config.yaml
n_layer: 14
d_model: 192
n_head: 6
n_kv_head: 6
head_dim: 32
d_mlp: 768
vocab_size: 2048
activation: "gelu"
norm: "layernorm"
norm_place: "pre"
norm_eps: 1e-05
positions: "rope"
rope_base: 500000.0
rope_fraction: 0.25
qk_norm: false
attn_scale: 0.177
bias: "all"
tie_embeddings: true
parallel_block: true
init: "normal"
init_std_qkv: 0.0347
init_std_o: 0.00655
init_std_up: 0.0347
init_std_down: 0.00328
init_out_by_depth: true
optimizer: "soap_variant"
lr: 0.00381
lr_mult_up: 0.977
beta1: 0.95
beta2: 0.95
lr_head: 0.00534
grad_clip: 1.0
warmup_steps: 200
schedule: "wsd"
decay_fraction: 0.605
decay_shape: "linear"
final_lr_fraction: 0.1
batch_tokens: [16384, 32768, 65536, 131072]
seq_len: 128
doc_mask: true
train_tokens: 184800000
steps: 3074
dataset: "wikipedia_en"
Each number is 50 + 10 x the weight over its row's rms, rounded and kept within 0 to 99. Layers, rows and columns count from 0. The size before them is the row's rms in percent of the matrix's.

# layer 9 MLP up, 768x192, rms 0.119, rows 387-493, columns 0-31
105:50 60 56 61 45 51 45 57 53 36 60 61 43 47 53 45 50 61 60 66 49 49 65 49 42 54 65 42 40 51 33 51
098:33 43 58 47 46 53 63 43 53 49 58 51 51 64 44 51 55 48 49 37 31 32 39 52 43 52 58 48 47 52 56 43
099:52 52 42 49 58 43 56 50 67 43 51 70 49 51 63 34 51 35 51 41 55 55 49 51 55 62 34 48 49 54 77 45
099:67 76 47 56 51 60 48 40 51 47 52 62 45 43 51 68 38 48 53 33 53 43 40 75 55 77 43 48 44 53 35 53
101:55 59 50 56 44 49 64 64 63 46 55 65 61 44 57 49 34 47 53 39 48 61 48 40 36 36 44 35 44 60 60 44
103:57 40 57 53 62 44 43 38 56 50 42 46 53 66 73 56 32 51 44 49 49 62 50 37 49 47 44 49 55 64 59 35
104:65 60 62 57 36 52 31 57 46 68 61 41 56 67 45 59 31 43 67 50 49 32 46 38 56 44 34 48 53 53 36 52
095:48 40 26 41 52 44 47 53 47 42 49 66 43 43 42 40 47 53 35 31 47 70 54 53 50 40 71 39 51 47 42 56
103:48 45 55 41 55 49 47 61 30 39 43 54 53 42 52 52 29 46 55 52 67 62 37 71 53 61 48 40 59 45 55 64
095:49 58 40 53 45 53 67 40 70 57 55 40 42 45 37 54 49 68 39 41 56 49 42 56 56 55 46 50 51 50 52 55
102:64 42 58 37 54 51 64 51 53 54 41 54 46 37 58 60 58 57 52 21 43 75 55 50 57 50 42 41 42 67 40 35
103:59 46 39 57 57 44 51 60 56 28 58 49 69 45 53 39 50 60 69 49 43 59 41 53 53 55 42 53 46 71 37 40
092:33 42 45 43 57 53 30 55 43 33 47 61 65 43 54 41 53 38 47 24 41 45 68 30 36 60 57 61 58 51 38 42
099:55 54 34 57 25 59 55 40 61 39 49 71 51 50 45 39 50 63 38 51 47 55 60 42 38 55 49 51 40 58 50 53
100:47 31 44 52 42 42 47 61 49 73 47 43 44 47 47 50 52 38 36 54 58 36 55 50 63 56 51 54 45 40 50 73
103:46 54 60 33 30 43 50 53 28 32 57 33 50 30 64 55 44 51 53 40 55 37 50 60 54 56 49 49 62 52 45 60
101:55 48 43 50 61 61 57 54 40 56 69 42 51 51 56 62 49 56 48 75 50 58 61 50 56 58 62 32 63 46 61 42
108:47 32 54 41 47 54 56 44 41 41 44 63 33 58 57 47 38 40 45 50 71 48 30 59 58 61 65 42 46 44 49 62
093:41 37 55 63 45 50 49 42 37 47 50 39 31 60 49 36 24 47 58 52 39 82 37 69 61 51 46 41 40 53 42 39
095:46 45 43 36 57 22 50 63 40 50 49 43 58 51 48 39 45 47 39 51 47 63 60 56 63 55 51 62 29 47 52 44
101:56 56 51 40 43 60 52 42 48 40 46 64 50 36 54 54 61 55 62 45 44 59 61 43 54 43 43 45 65 38 55 49
101:47 39 41 69 52 36 48 64 39 54 49 49 56 45 53 46 72 51 58 63 49 54 45 66 74 36 66 34 67 61 53 45
106:46 62 57 58 66 50 45 51 48 50 72 44 48 55 42 55 56 62 42 40 48 53 62 38 35 59 58 62 46 57 59 57
090:39 54 27 74 57 63 72 41 33 50 43 34 69 30 45 52 38 52 33 47 42 53 67 56 51 62 49 52 66 65 61 43
098:47 52 46 52 41 56 47 38 44 51 47 32 70 59 41 53 58 52 34 58 53 33 54 60 43 52 29 42 45 58 72 51
102:52 53 49 58 64 29 73 48 51 40 14 60 66 57 66 44 57 71 45 43 46 66 57 65 59 49 45 46 52 52 57 42
102:32 66 60 37 43 48 34 46 47 60 30 41 61 60 53 50 51 52 54 58 37 43 42 42 50 57 34 58 56 52 49 62
099:70 39 42 66 43 35 75 45 63 47 65 31 48 68 45 38 46 56 66 51 49 53 42 48 51 61 42 46 35 58 48 38
095:52 60 43 57 58 48 55 45 33 54 73 47 50 61 54 37 56 29 51 40 54 42 41 58 50 49 55 44 46 58 55 66
106:36 45 68 47 45 55 45 48 35 61 62 48 32 63 48 42 54 55 47 45 41 56 67 55 50 39 40 54 64 56 71 22
094:42 58 45 76 60 37 59 38 23 41 37 50 62 55 35 33 52 49 62 52 56 61 59 52 55 51 40 50 48 47 44 56
096:64 51 53 38 42 34 59 46 44 40 34 52 79 58 38 51 63 56 48 63 39 50 51 51 49 50 55 55 34 55 66 34
094:64 41 56 56 65 55 35 45 37 64 29 38 54 42 42 37 63 58 63 46 44 54 39 44 52 40 50 57 60 39 50 44
100:36 50 46 63 58 32 35 30 61 69 39 40 23 67 52 37 49 38 40 55 39 64 57 70 52 48 50 39 44 42 49 54
097:52 31 41 52 36 44 38 43 54 57 32 62 52 42 49 48 54 38 36 39 49 44 52 49 46 45 51 42 45 51 59 53
096:67 63 50 56 52 76 40 40 44 53 62 52 46 58 47 55 61 39 57 48 38 47 39 54 42 54 62 53 51 60 38 45
097:56 46 64 62 64 54 45 50 47 51 35 57 52 38 34 45 54 40 51 67 65 56 52 55 48 63 52 45 50 45 55 37
101:53 64 52 54 39 57 61 61 56 49 46 60 58 45 33 50 41 56 44 34 28 58 28 55 52 48 53 47 41 38 45 46
095:47 35 65 50 49 65 45 49 37 68 56 38 73 50 59 29 61 68 51 45 48 34 52 55 66 50 64 52 30 58 55 47
101:43 47 59 55 53 35 58 40 62 60 40 57 54 38 39 54 41 49 42 28 62 57 38 50 44 39 52 48 47 46 49 58
104:45 44 66 58 42 64 41 42 51 59 46 58 43 48 40 45 65 47 53 52 62 51 69 51 59 60 40 50 48 51 60 39
093:57 40 48 62 52 53 60 54 50 43 63 46 37 36 56 62 58 47 16 48 48 31 46 37 63 56 52 53 59 48 38 52
101:53 38 47 37 57 54 41 49 31 56 58 40 65 50 39 48 38 60 40 38 51 40 60 59 62 39 54 34 51 57 34 44
106:56 49 59 55 48 24 52 33 51 71 41 44 47 45 52 59 35 59 56 65 54 36 45 39 46 69 52 55 60 47 55 34
094:44 36 58 52 58 49 47 57 43 75 50 43 49 64 50 43 67 65 40 39 45 39 69 44 40 70 44 56 71 50 47 59
095:55 55 60 41 40 43 63 70 49 52 51 38 42 50 56 45 55 56 62 53 55 55 51 72 44 43 30 52 60 47 33 73
104:47 60 58 54 42 40 20 44 50 42 52 62 40 42 53 61 49 53 59 34 44 34 50 64 36 59 41 52 36 39 51 41
101:54 70 44 48 43 46 75 44 60 50 67 48 56 45 42 43 57 45 61 46 33 58 43 55 48 55 53 47 37 47 55 49
098:40 60 55 64 43 49 38 46 65 57 58 68 46 58 50 60 32 42 67 63 59 50 66 49 49 66 42 44 38 52 34 55
100:54 29 51 32 54 42 47 47 47 52 40 55 48 40 50 55 56 26 42 36 44 43 56 48 73 35 49 56 44 62 44 70
090:26 71 40 37 44 45 69 45 40 55 57 46 56 44 41 39 60 46 46 59 48 50 52 74 45 65 75 38 47 40 30 48
103:51 65 58 49 54 44 50 58 51 40 37 43 64 43 49 45 34 35 50 49 71 45 37 53 46 32 54 61 41 47 54 42
104:38 60 52 51 58 43 44 41 64 28 45 79 33 72 56 46 46 54 68 50 48 58 47 54 53 57 60 34 53 70 43 48
107:51 65 43 45 22 57 51 46 46 57 47 52 54 55 52 41 50 55 48 58 41 49 37 43 53 67 51 53 52 50 55 55
094:45 51 40 63 63 48 38 60 81 38 34 45 34 48 35 43 61 47 43 38 39 54 63 54 62 51 39 63 38 63 54 33
098:51 44 41 63 52 60 38 53 62 57 42 55 76 49 68 60 61 57 52 41 37 50 43 46 39 35 55 28 48 46 49 59
105:61 36 54 45 62 67 44 51 34 49 55 47 48 59 53 55 48 42 58 58 33 44 52 64 79 33 45 53 44 45 57 42
094:56 55 46 50 48 62 44 47 53 34 48 59 57 59 40 43 53 53 45 49 56 47 50 62 31 58 52 59 57 46 57 44
103:56 48 66 42 63 57 47 62 53 62 61 49 59 45 51 58 57 57 62 53 43 39 61 38 50 55 26 58 48 44 69 58
094:25 62 51 54 47 58 51 23 45 48 54 50 37 48 52 33 42 48 45 68 36 33 51 60 39 41 59 60 40 34 41 53
108:42 61 61 61 56 44 57 62 32 62 63 46 53 50 72 45 57 46 70 36 47 43 52 43 41 38 69 56 56 31 54 22
100:59 49 46 43 58 66 49 55 63 42 36 60 55 61 44 56 52 62 53 69 45 34 66 55 47 60 58 44 39 53 32 48
098:44 61 57 48 44 51 55 49 58 38 56 57 49 72 62 36 32 57 40 61 58 49 54 47 55 33 37 53 52 40 60 62
109:56 63 54 54 51 57 57 62 64 40 57 45 48 49 53 37 51 51 48 39 58 40 54 42 30 56 62 50 55 38 48 48
098:34 42 44 56 51 62 38 33 59 72 60 63 46 41 17 60 46 42 57 43 49 54 39 59 27 52 55 55 64 48 58 50
094:56 31 72 47 34 28 51 45 49 51 57 53 65 44 70 35 50 41 64 68 50 41 43 42 51 33 45 43 57 46 33 58
099:38 69 30 51 49 45 51 25 49 53 59 65 50 71 61 61 41 67 44 49 49 55 61 59 45 43 46 42 62 50 34 36
101:42 40 44 49 43 67 33 48 63 51 71 49 43 61 35 59 44 34 32 36 54 43 51 50 63 53 58 41 45 50 44 63
099:50 52 45 40 45 61 35 46 49 35 39 60 52 69 66 50 58 57 47 42 54 59 57 37 53 74 36 48 57 53 44 46
108:54 58 31 75 69 54 60 45 30 41 48 56 57 61 54 53 50 71 53 46 49 61 37 71 50 36 45 49 47 61 42 64
092:50 49 61 55 64 49 37 32 41 65 54 43 32 43 45 37 78 59 41 49 55 48 59 36 47 43 35 47 59 29 51 53
097:43 34 56 64 54 71 37 41 70 40 56 53 49 64 45 44 42 36 70 64 54 56 47 45 67 64 36 60 52 84 56 49
097:42 50 59 42 48 68 40 46 61 40 46 51 42 49 46 55 44 38 58 62 46 31 37 48 48 63 32 34 40 44 53 49
099:56 55 64 44 49 42 51 49 51 53 53 57 61 43 41 45 37 46 40 51 50 61 46 54 25 58 57 27 34 66 50 52
101:40 68 49 56 47 63 35 40 51 44 49 51 55 69 55 55 55 54 59 51 47 43 59 56 45 41 48 48 43 57 52 57
099:57 35 59 34 52 51 45 40 44 43 44 61 50 71 56 60 36 62 59 54 60 59 66 54 44 45 48 56 41 51 43 43
106:61 33 38 55 43 52 64 43 43 61 54 44 50 58 44 65 65 42 57 48 52 44 54 51 44 42 68 38 54 28 53 64
103:45 43 48 54 61 54 57 51 61 36 41 45 54 50 67 28 53 38 63 45 52 64 42 46 53 61 62 54 52 48 38 57
098:36 59 37 48 46 28 31 46 66 40 42 52 42 42 45 52 50 40 43 46 53 64 49 43 46 47 54 50 63 57 45 57
100:48 48 40 52 48 55 47 47 54 50 45 60 64 48 55 46 70 52 34 60 71 48 47 41 61 50 38 52 37 53 31 33
107:38 46 28 52 55 77 48 64 61 44 49 57 42 43 44 56 56 35 56 53 48 52 44 40 42 59 53 64 45 63 48 31
100:37 63 40 47 53 47 44 44 54 41 39 49 52 62 40 63 45 38 47 66 48 62 61 79 35 59 49 70 35 47 62 40
095:21 57 48 45 70 60 40 60 50 38 42 43 32 50 45 41 37 36 43 47 40 64 55 41 44 63 73 34 28 59 54 67
109:64 45 56 43 58 53 64 47 44 42 46 46 45 43 45 52 43 41 50 39 35 61 39 60 49 47 42 66 53 41 48 58
103:50 67 47 69 35 60 35 50 38 45 43 48 44 60 65 60 48 52 50 59 42 34 46 65 60 56 49 40 43 49 50 56
099:64 52 48 52 51 58 69 53 61 45 47 43 61 47 49 62 66 34 41 57 68 58 42 57 29 48 31 52 61 52 59 33
094:59 65 54 63 48 42 46 46 49 40 65 64 55 32 57 33 62 41 59 43 34 57 56 45 35 50 53 68 44 45 46 52
108:47 54 36 40 66 56 57 42 56 54 38 69 40 55 55 47 58 58 43 61 41 45 57 46 54 45 42 44 56 36 41 57
100:60 54 56 51 48 40 31 51 49 38 64 57 60 75 82 46 53 42 71 44 51 59 59 41 51 46 47 62 42 63 56 63
099:42 51 38 62 56 50 43 64 48 44 48 58 63 49 37 59 48 50 67 26 60 54 65 63 54 47 40 43 58 30 41 47
105:41 35 50 54 57 32 62 51 40 57 32 45 46 40 39 60 66 60 41 21 53 52 60 68 47 44 58 37 40 44 40 40
102:51 47 49 64 48 77 47 49 43 51 34 58 47 69 53 55 55 50 43 40 45 33 54 73 46 51 45 41 47 45 43 56
099:61 56 58 35 41 56 42 39 58 57 45 49 54 50 51 51 47 52 47 48 57 36 54 37 61 43 61 54 63 64 50 48
107:43 48 45 68 34 63 46 62 51 56 36 50 38 32 59 65 49 50 45 58 37 51 45 75 52 49 47 32 51 48 49 47
099:55 59 57 65 76 51 50 57 56 53 51 42 36 41 60 70 36 58 53 45 37 28 39 56 42 50 58 59 73 48 56 49
096:63 39 49 48 40 56 52 59 53 49 55 46 68 54 56 48 27 41 41 34 58 48 65 53 53 65 41 55 54 53 51 33
101:47 56 37 55 54 47 42 53 39 58 41 45 39 36 58 73 64 50 44 56 52 39 39 51 49 46 67 57 48 52 50 47
103:62 67 62 48 54 49 65 54 60 62 55 45 57 39 35 40 43 44 42 51 27 47 61 54 47 41 47 27 50 42 45 37
106:53 40 57 54 59 58 58 44 44 65 48 52 67 44 46 51 42 39 48 63 48 53 34 54 64 56 60 38 62 45 57 50
092:55 61 50 58 52 45 44 34 42 61 37 64 45 49 54 64 54 54 52 59 29 61 65 39 32 45 58 68 57 68 43 58
088:55 45 44 55 52 58 63 47 45 55 39 39 49 51 40 43 41 61 48 61 57 50 37 62 39 49 60 62 53 39 43 66
092:73 62 45 53 65 49 36 52 50 51 52 45 57 43 41 51 46 55 47 46 33 49 64 61 57 40 51 46 56 48 49 49
097:58 56 65 43 68 53 51 55 51 56 63 51 37 55 52 50 56 54 52 57 46 58 77 60 38 40 64 53 45 51 57 56
098:53 36 42 44 42 22 51 46 45 58 58 61 82 49 31 56 49 58 58 59 62 60 57 63 69 57 53 63 34 41 68 51
097:63 35 48 60 50 48 40 52 48 51 72 45 58 68 38 35 49 34 46 31 60 46 56 60 62 45 55 38 62 62 63 44
091:45 51 53 46 58 52 51 44 52 41 35 54 71 49 60 70 31 43 55 51 38 23 50 39 52 61 40 36 50 32 66 46
104:60 40 39 48 59 31 75 37 46 55 44 61 48 59 50 54 38 41 43 50 34 49 41 60 43 42 45 24 32 67 57 41
# layer 9 MLP down (transposed), 768x192, rms 0.13, rows 387-493, columns 0-31
099:60 48 62 41 38 50 55 47 42 47 33 48 56 62 42 58 45 57 35 30 48 37 53 52 71 35 58 24 47 69 50 64
097:46 42 51 47 39 44 54 54 62 56 52 39 46 55 52 39 54 68 40 52 49 52 59 47 60 53 65 68 29 36 32 53
105:57 50 46 68 41 46 39 49 49 40 50 55 57 39 35 57 51 44 40 51 49 53 43 47 53 70 59 39 57 40 62 34
110:60 49 44 43 35 62 42 69 36 42 64 50 45 54 62 51 45 46 44 64 74 58 40 54 51 33 47 59 64 39 49 59
108:55 47 54 63 52 44 56 53 48 72 48 60 49 48 46 58 48 44 65 48 39 43 40 53 50 36 40 29 39 51 52 57
101:47 46 59 48 55 51 30 55 65 42 49 46 43 79 50 47 45 42 56 50 60 52 37 52 52 62 46 52 51 71 56 58
101:71 51 47 42 56 59 36 39 46 54 48 73 56 39 61 44 35 44 62 59 61 47 45 34 31 63 61 49 38 41 47 45
096:62 52 65 54 46 53 42 46 59 67 48 43 54 50 53 21 51 33 31 50 56 51 45 31 46 46 51 47 43 50 43 57
100:51 42 62 57 56 61 41 47 53 65 52 59 56 60 60 45 53 70 56 56 34 51 36 44 57 51 66 37 50 46 61 47
104:46 43 42 59 81 63 45 57 66 67 47 70 51 60 46 45 48 38 54 55 57 41 60 36 50 62 52 45 61 41 46 63
099:49 45 62 44 46 47 61 47 42 61 53 56 49 48 36 33 47 61 54 55 49 46 59 39 45 27 52 54 59 46 51 47
108:55 47 49 54 63 59 43 57 50 42 50 49 60 47 50 43 47 53 53 51 43 46 60 60 51 53 61 55 51 43 42 46
095:63 54 38 49 52 42 56 41 56 61 29 40 43 49 47 69 50 39 55 46 63 51 34 69 64 40 46 28 33 49 71 58
093:50 48 63 51 65 48 43 71 47 52 57 52 51 64 49 35 59 38 56 59 52 35 29 51 62 42 45 41 56 37 56 53
095:61 47 62 36 68 45 55 50 28 51 59 56 55 49 73 45 72 44 39 44 49 37 62 65 41 64 48 50 46 65 57 59
098:54 57 47 78 48 47 51 46 50 54 39 68 30 61 45 60 53 36 31 73 48 42 40 44 58 41 81 48 58 40 59 53
108:56 45 51 40 51 55 43 37 41 42 55 38 48 51 59 50 52 65 45 38 47 44 68 51 43 53 41 56 47 50 51 45
106:43 53 64 47 50 58 54 28 67 50 59 61 67 43 48 48 48 62 54 63 52 46 53 30 48 47 62 54 42 38 64 51
094:38 47 43 50 52 44 43 34 39 47 43 60 55 39 44 43 52 42 58 59 41 37 51 45 57 37 48 60 55 52 57 61
100:50 57 48 48 36 64 59 53 53 53 43 31 59 48 46 57 37 74 48 67 48 54 74 55 51 53 53 52 55 21 56 50
102:49 40 56 49 35 45 57 44 42 43 37 39 66 53 42 75 53 50 45 51 37 32 56 44 67 48 39 43 65 62 58 33
096:50 66 63 52 40 50 56 49 72 35 44 50 46 63 47 59 49 52 61 38 51 60 44 55 71 46 47 56 52 65 59 69
093:44 57 62 48 46 39 47 49 38 62 43 61 31 55 59 49 40 39 46 49 54 50 27 47 30 49 51 55 34 36 31 47
097:54 49 46 41 41 54 43 61 40 54 41 57 64 37 55 46 70 33 52 45 45 46 33 63 53 32 36 73 46 38 64 59
091:65 58 49 42 51 63 55 66 53 43 56 82 47 44 51 46 56 59 37 41 53 73 54 42 66 45 57 63 63 34 53 52
099:66 61 60 31 44 56 47 48 48 27 47 63 39 44 40 52 56 35 65 48 53 53 36 32 50 58 52 45 48 43 45 55
095:43 40 56 43 55 60 65 46 59 39 50 55 60 50 54 62 60 61 42 52 53 67 71 41 50 50 58 41 56 35 53 53
096:59 50 53 65 53 57 65 36 49 61 43 51 42 61 72 37 55 46 33 43 54 54 33 44 39 49 50 55 60 49 56 41
094:51 41 58 39 52 47 39 41 51 45 35 69 49 51 43 51 34 51 78 43 42 56 51 67 60 40 40 50 44 61 42 51
106:57 35 53 42 57 47 45 40 65 46 43 58 22 68 44 55 48 49 57 39 49 59 60 61 56 46 41 51 56 27 32 46
097:30 59 52 46 48 78 39 54 35 63 63 57 60 52 58 50 66 46 48 72 62 42 41 30 60 36 58 55 58 43 66 52
100:43 47 43 45 35 44 53 63 49 57 27 63 55 39 42 54 48 41 51 53 51 41 52 53 52 39 48 52 47 41 48 38
087:54 47 43 56 56 52 44 58 53 43 55 49 46 49 47 59 56 44 54 55 50 46 35 40 55 34 49 41 35 51 40 76
097:60 40 65 53 23 58 63 57 32 54 57 55 62 57 43 45 58 43 37 63 50 53 50 47 56 46 41 47 51 46 54 40
099:52 58 59 43 58 52 53 57 55 52 38 55 55 72 51 59 36 64 47 38 50 64 56 42 42 61 53 42 50 55 51 45
093:37 50 32 53 55 45 43 60 52 47 75 34 52 41 51 63 47 44 43 37 46 54 44 62 47 60 47 52 36 48 51 40
096:56 47 45 63 53 22 61 54 51 48 50 36 41 42 57 46 56 61 46 55 38 51 42 43 45 55 53 73 38 37 60 36
101:48 56 66 46 35 53 49 54 49 58 60 66 61 43 47 41 50 47 37 48 48 48 51 51 62 46 51 42 40 43 58 34
096:29 71 55 43 59 41 63 50 53 65 44 45 42 39 53 60 34 48 36 36 54 45 52 44 48 49 41 37 62 64 40 47
104:39 35 43 64 37 63 57 55 63 50 57 36 27 49 37 45 50 55 43 60 65 55 63 46 38 48 52 48 53 48 45 52
098:47 52 42 59 46 65 55 58 44 44 49 34 39 45 68 52 54 38 61 63 46 39 25 53 32 60 60 33 56 53 39 50
102:40 59 51 47 49 55 47 61 38 51 41 50 40 56 48 51 44 46 47 66 49 48 46 54 45 52 54 45 77 33 54 39
095:63 36 43 52 59 36 55 51 52 29 59 35 68 44 38 65 44 29 70 44 70 30 48 40 51 32 38 50 54 58 54 49
100:46 54 61 50 24 37 47 41 47 56 48 46 59 54 56 50 40 62 49 35 62 50 53 61 35 61 51 70 44 53 45 47
093:54 55 63 39 36 29 52 52 39 23 41 35 43 61 67 51 56 52 47 48 47 56 58 35 51 21 36 61 40 54 35 37
083:39 56 48 46 48 42 44 66 45 50 53 61 60 52 52 38 45 53 36 51 50 48 53 47 41 41 34 39 46 59 50 46
101:56 39 53 50 58 36 74 48 34 44 39 49 60 53 45 37 42 49 77 43 49 46 73 49 50 42 56 51 52 48 36 54
100:34 28 60 62 52 41 51 53 26 57 47 60 60 57 50 59 31 58 42 44 59 55 40 50 47 58 56 44 52 48 53 38
092:49 36 57 46 52 45 46 51 49 54 44 41 44 55 41 50 67 51 49 64 68 48 40 48 53 45 65 58 58 41 46 49
100:54 56 51 48 58 55 40 57 46 45 57 50 54 39 51 32 46 50 61 42 56 51 59 31 61 54 49 48 45 53 52 41
100:49 52 42 36 54 63 49 67 50 37 48 54 56 56 69 46 57 47 62 48 51 53 68 44 33 45 40 34 46 50 29 27
104:59 58 59 47 33 48 33 64 51 51 43 37 45 44 48 54 75 38 52 60 65 55 47 74 51 43 37 61 51 39 36 33
099:43 60 43 62 40 59 44 51 31 68 65 38 50 47 60 39 47 53 41 55 50 45 46 54 55 44 60 41 57 45 50 40
118:33 54 41 56 43 65 57 54 55 61 70 46 67 44 56 46 41 59 44 51 67 53 39 52 62 34 65 51 57 57 52 54
093:53 43 48 63 63 52 52 43 44 40 42 41 52 31 44 48 41 54 25 32 52 62 41 64 33 53 52 41 38 51 53 40
102:38 41 42 39 53 43 43 46 45 54 65 55 42 66 70 68 53 54 62 38 44 62 52 40 34 40 53 52 54 48 59 50
104:32 29 32 64 54 41 40 64 38 48 55 48 45 49 61 62 53 41 52 54 24 39 57 41 42 50 48 46 52 55 42 51
097:66 63 51 52 41 60 45 54 41 36 67 69 44 49 53 48 51 42 56 39 41 65 54 28 45 56 39 48 50 53 49 58
104:34 59 46 54 55 49 33 63 57 53 52 38 64 55 48 36 61 41 44 73 46 48 39 46 43 49 53 61 42 67 49 53
102:45 41 48 45 68 57 55 52 59 44 57 46 47 44 73 62 41 40 54 44 56 46 49 46 55 52 60 50 61 67 62 42
108:39 34 51 78 52 49 49 50 45 65 32 43 45 61 55 55 51 50 51 45 68 35 52 49 75 31 54 56 27 44 44 48
093:49 44 45 61 43 57 18 53 64 54 38 36 53 51 54 43 42 59 48 61 53 52 64 48 44 44 56 44 41 49 54 56
106:39 44 42 38 38 45 51 44 42 57 34 45 51 51 42 57 44 41 51 60 54 61 66 46 62 67 52 38 44 69 51 52
106:68 50 44 53 40 55 66 55 59 69 41 66 46 70 34 48 56 29 44 63 60 44 61 52 67 42 27 44 53 53 41 60
096:66 38 37 54 49 54 47 67 63 45 46 61 68 40 46 37 53 57 52 64 45 62 37 32 53 51 52 54 52 45 46 60
102:54 51 45 46 50 39 41 71 44 48 47 52 64 54 59 45 56 50 56 47 48 41 58 57 60 49 49 51 32 53 37 43
099:48 49 56 63 45 51 48 51 50 49 55 56 55 39 57 48 48 42 53 51 34 53 51 35 32 54 55 29 59 46 39 34
100:79 42 44 44 31 42 47 47 51 38 59 53 66 56 50 41 49 37 56 36 60 62 61 36 56 52 53 61 39 55 64 56
100:58 60 23 52 71 66 60 66 53 63 37 52 54 46 67 50 41 47 53 66 68 59 77 56 46 58 61 60 70 56 41 35
110:42 20 55 42 56 42 58 56 60 40 49 27 54 49 47 63 59 42 61 55 48 60 55 57 35 36 45 37 52 49 50 49
098:40 51 65 60 50 39 61 52 64 39 18 41 42 58 29 49 32 49 53 54 56 52 48 54 76 71 49 65 44 55 48 55
096:39 50 47 41 54 44 49 66 49 58 61 42 57 38 47 43 51 50 42 49 59 52 47 61 30 39 46 60 58 47 50 44
103:55 72 65 42 30 55 44 48 47 64 68 55 66 57 46 42 43 44 53 22 59 63 52 53 47 59 57 41 48 48 64 46
099:66 57 51 44 37 61 42 41 50 50 55 52 43 48 56 68 56 41 42 42 48 34 73 59 43 60 42 44 45 37 40 62
095:43 67 56 57 61 45 38 37 61 50 53 39 45 59 57 55 62 52 47 60 36 56 42 49 48 36 39 49 31 49 42 45
107:51 46 57 51 36 32 44 49 46 48 50 52 42 50 53 52 34 52 67 31 46 39 54 74 59 45 67 55 56 38 65 60
108:50 18 53 62 50 37 49 42 57 52 45 71 42 72 37 56 44 50 42 33 35 65 62 45 55 34 50 31 46 54 58 39
101:56 42 63 49 50 60 51 53 66 68 48 50 50 57 54 24 66 42 62 49 37 63 64 54 52 42 59 60 61 58 48 46
098:46 46 30 42 55 54 47 42 62 33 58 61 59 35 43 58 52 72 35 31 49 64 54 46 49 70 39 44 50 52 48 66
104:64 45 53 50 54 43 66 51 54 46 56 39 43 30 50 56 35 58 75 52 61 44 34 58 46 38 39 55 45 48 48 53
104:34 53 44 51 53 38 57 55 48 49 54 55 35 45 48 32 48 46 42 67 76 52 49 47 45 62 57 39 48 71 52 49
099:39 46 61 67 26 62 49 58 51 74 61 31 47 38 43 52 55 28 53 39 61 54 54 39 62 37 48 64 52 45 43 49
092:49 53 54 39 59 47 46 50 39 57 45 42 44 61 45 43 46 55 45 28 49 60 53 49 47 48 61 45 35 57 67 57
106:46 60 67 53 44 39 60 51 59 38 58 59 43 61 47 48 52 54 53 54 49 64 57 48 51 50 52 56 54 38 59 47
103:63 58 42 47 41 55 44 40 50 40 50 60 44 56 59 38 55 29 48 42 59 49 53 34 66 54 46 55 63 68 56 51
096:51 52 45 54 53 50 42 73 52 58 42 37 35 35 54 50 35 44 51 64 51 47 50 50 45 51 64 48 49 51 44 41
095:59 67 53 55 54 52 51 34 51 47 58 51 49 62 48 40 41 72 34 59 60 43 49 78 43 56 45 47 50 58 55 50
108:56 56 69 51 31 38 37 37 53 45 45 51 30 22 30 51 63 37 51 38 54 53 56 39 49 51 48 67 48 58 59 42
102:52 50 46 46 58 47 68 37 41 73 45 58 39 56 35 63 54 63 18 57 24 54 47 42 48 44 53 48 47 49 54 48
100:38 47 58 39 48 48 37 62 36 51 49 41 42 51 67 49 61 67 56 45 50 43 34 57 44 50 40 61 44 44 50 41
099:53 32 71 49 41 52 47 36 33 42 75 56 48 38 56 40 54 51 46 62 56 51 50 41 42 34 55 77 45 46 52 33
102:46 60 29 41 57 48 58 48 66 55 52 35 44 53 48 69 62 42 35 61 48 62 48 67 54 56 47 42 57 29 53 43
098:64 39 53 50 70 44 49 58 35 59 53 46 65 60 71 47 37 64 45 55 43 46 38 48 53 54 61 58 65 46 61 63
090:43 43 51 35 46 58 44 61 45 34 44 40 55 59 47 25 50 47 51 45 58 53 51 66 46 42 44 50 54 41 52 53
103:46 55 64 51 50 51 33 60 40 60 40 29 47 53 52 55 50 40 52 69 57 50 50 58 49 48 57 23 62 49 50 35
096:46 41 39 46 54 53 54 54 56 46 51 65 39 48 50 66 47 52 41 77 58 50 22 43 50 38 42 53 50 61 59 56
101:61 48 42 42 51 40 53 67 41 44 58 58 61 40 64 53 59 58 55 65 61 56 62 47 55 48 53 72 56 56 45 48
102:58 61 65 51 40 28 59 47 55 52 45 59 58 39 67 44 43 41 46 64 67 41 51 36 47 57 39 43 49 44 65 52
104:41 35 48 55 62 57 78 35 42 33 46 47 55 49 44 44 59 38 37 71 39 43 46 40 50 48 35 43 53 64 34 61
093:36 52 51 79 67 37 41 55 45 53 42 39 80 68 44 35 51 45 47 48 47 50 62 46 58 57 61 50 45 37 45 41
096:50 54 54 52 52 50 43 38 56 53 62 82 47 58 39 56 79 48 53 41 32 43 42 43 44 45 57 61 40 57 54 51
094:47 44 57 39 58 39 47 61 83 59 72 45 40 57 38 36 52 49 52 50 63 36 48 40 64 49 33 55 45 49 42 36
096:53 31 46 65 63 64 45 56 51 68 46 42 53 62 52 70 54 39 61 45 62 57 37 45 69 47 48 38 49 54 48 40
098:53 32 55 36 54 40 47 49 54 51 52 52 58 53 66 59 38 51 75 44 60 70 57 51 53 57 36 57 45 51 53 35
099:40 36 55 39 41 69 46 45 37 53 57 54 51 52 47 69 66 56 42 40 58 53 59 43 49 37 60 33 50 58 38 60
088:52 63 42 54 36 47 51 43 40 48 56 40 41 48 59 46 52 68 49 54 54 54 55 68 47 39 52 53 52 32 40 47
104:68 59 47 61 60 39 49 46 38 55 55 47 47 62 54 49 51 44 52 51 56 42 44 55 40 38 58 41 73 50 44 60